config.yaml
d_model: 384
n_head: 6
head_dim: 64
vocab_size: 32000
activation: "silu"
attn_scale: 0.125
bias: "none"
parallel_block: false
init: "normal"
init_std_o: 0.0455
init_std_up: 0.0455
lr_mult_down: 1.5
warmup_steps: 200
batch_tokens: [32768, 65536]
doc_mask: true
Each number is 128 + 24 x the weight over its row's rms, rounded and kept within 0 to 255. Layers, rows and columns count from 0. Numbers have three digits each. The size before them is the row's rms in percent of the matrix's.

# down: layer 8 MLP down (transposed), 1536x384, rms 0.108, rows 873-932, columns 288-335
# up: layer 8 MLP up, 1536x384, rms 0.143, rows 874-933, columns 288-335
down873 102:125136124097133095135193119108137143138125144129159140144132121096092167118066095126105100135147103153138148152118110105130109080111113109103121
up874 103:145112171137130112146111108165180152114149134141115119112154140092125144111130167157105107104141152127128176081120127153139149132075116174112191
down874 101:138115150122087156142128164124112106115152134149157133129123133141113101095112121102158119153132089106130129050196155140115122161135101204143151
up875 114:104156108128143144117155078126103114060102166103129139118124152124138111126119168093138144092121122106104157126142096128106050136088165147174149
down875 104:106146157115209151128115119128142160089097097152112110169111107126112107106110143167113138143143163140134109078126100100123178126090164136151139
up876 101:109137156091108106114140142106148145122159098113146115120165130129118151130119171165139082131138128118102144138098081123125138101108185159121102
down876 096:079117133093039134141137102147094131117125134100134124106114134171129137089146135145174109114102135136176127117107151137140164148124105100135127
up877 105:105110107118150055175095180155115101112121133135103113105166101124152145132132152125122122141119129151147155163097139150168137103139102118119166
down877 102:133119104113155113107150151143142149121144155145113149161121117130100125140130104096188162128102125095132132135123153152105095157189146139124159
up878 102:187149092170115125105134140166129124124163129100111173150126154122100157138146137087125113100136076107105165133162135100117125189103124144149153
down878 104:156102166106116090132134144101101117157137103101089121158122156100134152082117168135165114102144140109151096118128102160141088145093148099110115
up879 107:164154096129103124142117109127152146102104118184116126117128102112171148119131132100089098156194121123092163103116126097130134147114109111119133
down879 109:079144153094183097077111165090129153158103115159158141141149132113123123114102117098116135134104162157112082151084102115104135089108137102105141
up880 098:109094127098096125122151077155097133108172154102132143092124146172114140110147130117115097156173091108147113147099120072103145139151099124187086
down880 104:135137106126162106154160077111111161110107154131140110114120115144121136112105126150144118060117142097141128200082106118106155057119078124094109
up881 104:165118109125112111132109143086127160136150099144113150106145158143153137149123112121107099151112137138120100138104150102127122177105149109120145
down881 093:138084112143133104088111105117108094153149163081130152116087122126125111134113127123162136111146162143123151072121144128146097141143153135135123
up882 085:115163092165128130133119185139138145155129129136120151162139161133137133107093140092123145083136158138135141112124108158122143149103112089121134
down882 080:124118117094162147138151122138173101116120107146195085101176106146142128116127114113159141100134163141125094110150165157145138139127144139189137
up883 091:164119124131138159104137098171134105105122132122142181090108128152143111098126105163108123146099127124141107146138108138127147135140125101150159
down883 095:143147149167137120103116127165151153132125097098131216119110178148162110121133145119119131060088124113139149157124162124146123124141110141121125
up884 089:139144157123124112135124101099130152140087112136136124137119141113101140156165119111114139176122098147124167113115109131118166121136082125094108
down884 097:084104104117102151160167137162142177117185109118098125110135131130126149126118146115170135102130084131131131168115127122162103150118122100127157
up885 093:131091102125118118134150151098146138168116116093144135126104092146139103147133097136107139174116105108147170169143139130162155142137160119152109
down885 095:097202127154106125095101114143099131067140120165121137120118159108118090079126135186135122111185145095156130159145090098102136143106131126131149
up886 103:130108128138167133104163097095133141124076109147140148166132105118117134116117133145076097159168120149183133159108132137146108103182110143139096
down886 105:118133192125099130112130149192152104120109157138149128121110128149149114105141079061145171094122171148110153176152145155126126115120107156149122
up887 106:086141129111138133141071125177169141141137109147082136091093090120114181091069093119110120176131121119101131112103116099123130138122153170141109
down887 103:108114133170191149114167143141123116128143094133111170101090147153139138104145130157148121122114147107128097101099124150133140142137129109176144
up888 096:146141170150113144114138081115113145135112136144073102104126117136152111156167110105109176127116075097172159121157100110133100097107134140113149
down888 109:145117142140098119094104141091075173134125082103149100081139124108097146149107145135115137088158159145132145147144132108102130110115132130105173
up889 096:139121158091096129105099102092122118153134126114107082106153127131141134116160108116127120164165103145099099143152135119135123130139185154130163
down889 098:115145117161101164127157096134128126135149143148119147142125162160163142133138147154117132138165136134125089178191140155119116145098145134112129
up890 110:097087130143093116125097115162089089140128123137139130099163116119118107111174199158132138125146127153146151102131120110125154107145145162132131
down890 110:136122117141124124151159103086135152149104133151129077164109128121135141124132111116149128148133100112087149138147136110110142120064113101095147
up891 102:086122114130064105111137136167140136124134133121150122104109125123110096094122168171126124063123115129158147150160106140118127142158075145121138
down891 101:108067162197128133143113134115089114101115130120120100137154131089124137141133110130086133111117105151103146107104138161138152135119102074116124
up892 101:121094119131163139165116126148148110137108117117109153120123158103152120172135098161103112172153112115180136142153089115118132144154110132124120
down892 102:079133139100133129113150161133156119127143089115067136095107145085154139115120142068132171139144164110139134118152136109111124150162082138147167
up893 117:091130108102139155113134109115171136135103179104104114115129101122103139066114061124150116133161106163159114135102137105184126134115076119097160
down893 129:124100144133106133160141085099133146102069136081121112152158132153128142128118107106156111164158152169113110142104175159143119119156108149119131
up894 106:187117143088076136120098122127155126140136146079107108114164136106091148101125145131117134127147140116114122163152125097111096153102126111138122
down894 111:118155140099104110109144105115171130164148119101122143111172111103164134122149113096127153122117125140146112125159115124146107125123149163114160
up895 108:150137152084147149118093158125134158133113137120110128139139128148134145121095149130118144130109117149129131173154157125159094139096106179127095
down895 110:145100150135107090101155060133084103152132102125131134135147113155111122129167112120121126123131142118124136085173153146143122122126149089131155
up896 101:115105135129135110143144140110095119105146119133139074152082110145100110148116111136119109137120156153150150114110154071140093131126160098112118
down896 102:145142156107070148115133102129147108116143128131130151114144165105112117135162093144175110149133089151157103146131136143137140109157124126118125
up897 099:081116133120159137161146118127102112175158119153141134124091135124123123111142126109099105133119149128145086122115114097184131177155146082143110
down897 091:128133160109086114140097140131105148172136160125086175130142136134082066116150127119112106140114155110162121180130098143132097096142151097117094
up898 093:166101135141135138118110155162130136140136142112139135104145120113142166086135173100150176141101113160122140120118168125101139133149103161125164
down898 096:132159146088155092135105129139151143115149145170112123124099170151092143124138089123147098142117168114167113131133140092140116118118151133178137
up899 112:136124113154114114181116116105144084133087168129134103082126101103106123152142156141123150145127136115123140127090126146151156106161128088131107
down899 115:146136097141109148114125128110087107131115119096132144091124111174139133115127096135105180119092119136119129131131136152076110105134114114115143
up900 088:130159125106153119090113127098140148095135099205132118084129125139103089150143152123117126172136121111132155102143113116120143123105120153120149
down900 088:130148128146146116136155088125114168136103139174166141157127134131101128119127115104137153094152179138129139153098102138123130143112093121178132
up901 099:141107133128129152181134164119111119144115130131110142091137125138133154130130102092154181102166112109126132129133135117123155093148109130136180
down901 091:071133140099154157179093144141162139094095158169128135108146111110141137128088098131147144109139153160146141153139093138138100119129103119109150
up902 105:110088128095069128135115132186103137100133120114158115124109132106095121108128141127106141157104110094149114098146125104116143109132111128115117
down902 110:065153130123146116100154168131167148131121133121118130137109144175124148151150116117107141142132189111117134146087171130110110148098154114160156
up903 099:142110135136129093115133119105111112114159123108128175098158132157113137089153138114113098126174138115117124122071101136157150115139143137117116
down903 102:072126139134201127122130118127115141119135089150106161158170172120144098103120141118117134097169069136143115161112122099141084091148105123133145
up904 086:123115111111169081103127124140152154135114115147130104091094197094140142131117079122083137130124152090120134129104116111142131134136173156117081
down904 084:121105126149107092139150139129093133093108103101154112130163109130144167155144116143135137127088170132099153110121141117128109127106094129100084
up905 103:169158094141089136098118138080140165088128141150107134169151135161145115122165145157122150104113154177132060132131115107110094113098131151099091
down905 099:160116088102184138146093161119134113129136096090109117122126125114146113147116136137128138169097111111125084155131156108136137160130111110095145
up906 108:146104111093101147152133177104086149115098178100114132132154100154155109153106115115144148151150154117096105116163100145121159131110115098127150
down906 116:145119124179123102159140084098131155171113114140095100192134138139174150108120111155113126096153185133103145148130120136114151149103120132100119
up907 107:122084143113137156125132133137150181126112135138154153090116156151155155152088123127104124128151125128151112081122167147142149117126079159089066
down907 098:159103108105157132133131137106132129105121117122118111162134144121189109128140147118119142087086104115140124101149143128129073077102098160131151
up908 103:152085107144127110155124112163143133108097155128163112109112105133146097142126109133162096174102113105110103150138157108135126151119086128135117
down908 102:165151119151120155129123139105122158143123109101120137156108146107136098161108124164103160117110175068103138210108098130100165166087117095100134
up909 093:120119162101146120164183121152134152140192111163127132125103127105124154123092150139104173117151134127113093123148152159119131131141121101143098
down909 094:129171141128198147151119096156142088109112125100131160148143139114123115125173096114154126116099129118155110119092113134144140185159104150134142
up910 101:152114115142112132107162144125106103138114128139107123114128124138131199127085143107097132153114132140110109124179141115147175106083114136134120
down910 098:152139174150100144146130155150135154079157107167149171137133155139124130157089130073123160137111128146144126091161105127152121124147153158097116
up911 100:117145173096087177172111132137115138157153148156148114136157132100104145094119087120132112123100150112135136168139132099139149119109157114100175
down911 105:100089158149155121095095113145134127136117165052158095131144103123119129122136178132112149155123089135105138122105111124172077128113143125124063
up912 091:128133139114059117138123115160100146135121129159124113090147126164118171164163154130132133148114117141155121142088150162165134129108157137128147
down912 096:113120133173086136125118134106129120113137134123132132173075124078129099118140116129145155125131083132124134094149128079095139151160146157088122
up913 099:132161158130143140114067146125149138122095124102099102125147165141143117159110159102121134157129105088123143141064159087121151106162091102157116
down913 093:139148109129106127142160144107144134137110120116159149144150126121177129114136123117144111127107092117116132098124085126157114168095138124144124
up914 099:136165149117098160147089089075127134109129143133123137121110132112129124116098112118147123130112133167121121106085121153110147112135124096171120
down914 104:155113142106145141131141146125111135115134128123156147116119133117133139136126131102097097071105078090091142143121117107138097128117081100105121
up915 104:121146159147118102147076142128165153088094122141130105148143164115152135142168119091100103134134112097114158136143148112122104102120101134097153
down915 099:135124134118133138117171111117099084125123157110127077131125069133080142098147123076142110090112174151057132193138110112134158172093129134131116
up916 102:135118118133146137158165123142159175131093136131149122119153103124145161099094145122114110122155140137115084137127137100122144146101172155128166
down916 101:129119119127166144124140139140127116150191118144129127112097116107129127123137150121185102134090102146179108137157142142129113101111145097099123
up917 087:133153116126131139113116136099188127141117106139104165159131122078126153112192156116156115134133086137130128158127130101117135118109127119151144
down917 079:114142156091064134133146107128114121146119181093131154140103150156153115138154065134158092121137147130147194157136138103137124095093135136172102
up918 097:129137120144107110164129147101082128128105156118166112146097113098141079160114102120126111126134129118122134131112101106178122130194162100148134
down918 099:080138115135028186140138136128129121126151126130127153109143179115153156116128088149102135161135075147160110164134167137159130114133123205113117
up919 118:108064118096124122121135176133125111143148167125120139121124139166156123149131198116146149181094139122153160134112143132105136146117138097107102
down919 107:126141083129106144121145105116142134139080147121099132134101152134098109113104139138158129143145151107122130171132127093099114176106099151108132
up920 106:151152110086112135152097170168108124180159149110134146122126085130128148158145111138079114128132158139124135121103160105135079163117109143114108
down920 105:116133120096112145116139151130128183114094088102131127110097126111163129127088139098151102142090133105154153186183168131131133087121148172139153
up921 104:122103158088112135142132083170132159105055140130120111156127137168154089136099159143086073139196152086136085124102165148105127159111102160144131
down921 101:114100130114107145104112123117110116134168131133161116071126106152129092120131135114142147109113147163131144110050097146103123103125124103106103
up922 106:147125138126120130159133130124153105093145154144157105126116128139149115114085062132131169079140089136134169085119086129069105123132126113103134
down922 098:112150123155069122171160160143132133160107096141135163149115118121096121181112141112168114128100135138153128125115106109100092102091128121142116
up923 101:123160142145128143102104124117101105107126139104144106143114122120129150144121122085138137158136076130150148117147136101151132086068150144106122
down923 101:167123102123125180105107126128132126096126132093097133152108159154136104157141096135151145140102106123090115123120111133129110118129152157146125
up924 102:122135141111128128168152164143106132117110099178161132127150138164124096157113116146119125168111149107154124121114111089137124138102131131150152
down924 099:123145139130118109118140121130073120143142089137099117134131145091151115102089154123091110180141091141101118085116128119096124092147154149080140
up925 091:144099151154145126105118146109170140079099130171132157073109145119089100101136117191140151171165130133105163129142105139094157130122134091138095
down925 090:135143143095106112145156143186157137144154123076113134137114062145154150145102165140145134116124113148147110096109155108135130097137135149126117
up926 109:095176103130110116148136157128155115086134144158176150171156134116102159114134101139139110164132119168131124150169131147157107122125155124192124
down926 103:130127133160100175133126125090098123131089155141178112132123094124156117061093082126130100087124106151137142151105116152114146115113153131136103
up927 095:141103177116108153127110132120064116135121131097114099120131138128139129129110090148144086145172110128133155108105138136153106100128155136144092
down927 101:095115113139085122107145185136145081100075146157139109132122076104102115076132155129110154150119118143118121127121114176131178096095076082144105
up928 105:108131141125084119135096106143094138109132123107090167129169124114095100127174110149097093149131138096124162075127121140144209139129151173115130
down928 104:158121144130093117193091091143145160151087145080122142144152134115131130133121135144090137127117138139141129056104126141144129170134170121117136
up929 084:108114101133116082104105156093153137147148137136151128155152138128136082055118181159080117072129117101158118121124146100121157137093166126164128
down929 086:092133120108156163131076068152114129130132138124159128147132162044106137109143128115116157100145154148122141120122154142111113082131079121130119
up930 093:131100098146083138105164149116151154139169155130136113101119135119153088152140147119089139133137091144110148169143162123134161102128103134087126
down930 091:137163098122121128131107161154127169140113129145090151145129157096128099119114085138171116138055155146109096133168076106153150118138162139124154
up931 093:154112089168074128154149094114119102139147124176130126177153134130155110134128096129095115130116134174158127117131132145189127129084138113106108
down931 091:118096145109083150143129109165119147144121146126183145102079085115114153129181135144177111109114169093095116141130096161103136141168123104127133
up932 100:117136121144119093127128141109138112139137115151092128130139115103104124136127135095158138117140174113138128142113152123110142137066137151077120
down932 100:141148127126097124084077121144123142117138121126142117091127142151142123117097107087118132178108127146141142115097114137143137097102086138115124
up933 097:125122120106104104166117093123159107118147100134124149064130124107109119124111122116174142134107101150125099134143150141095137119168171106118100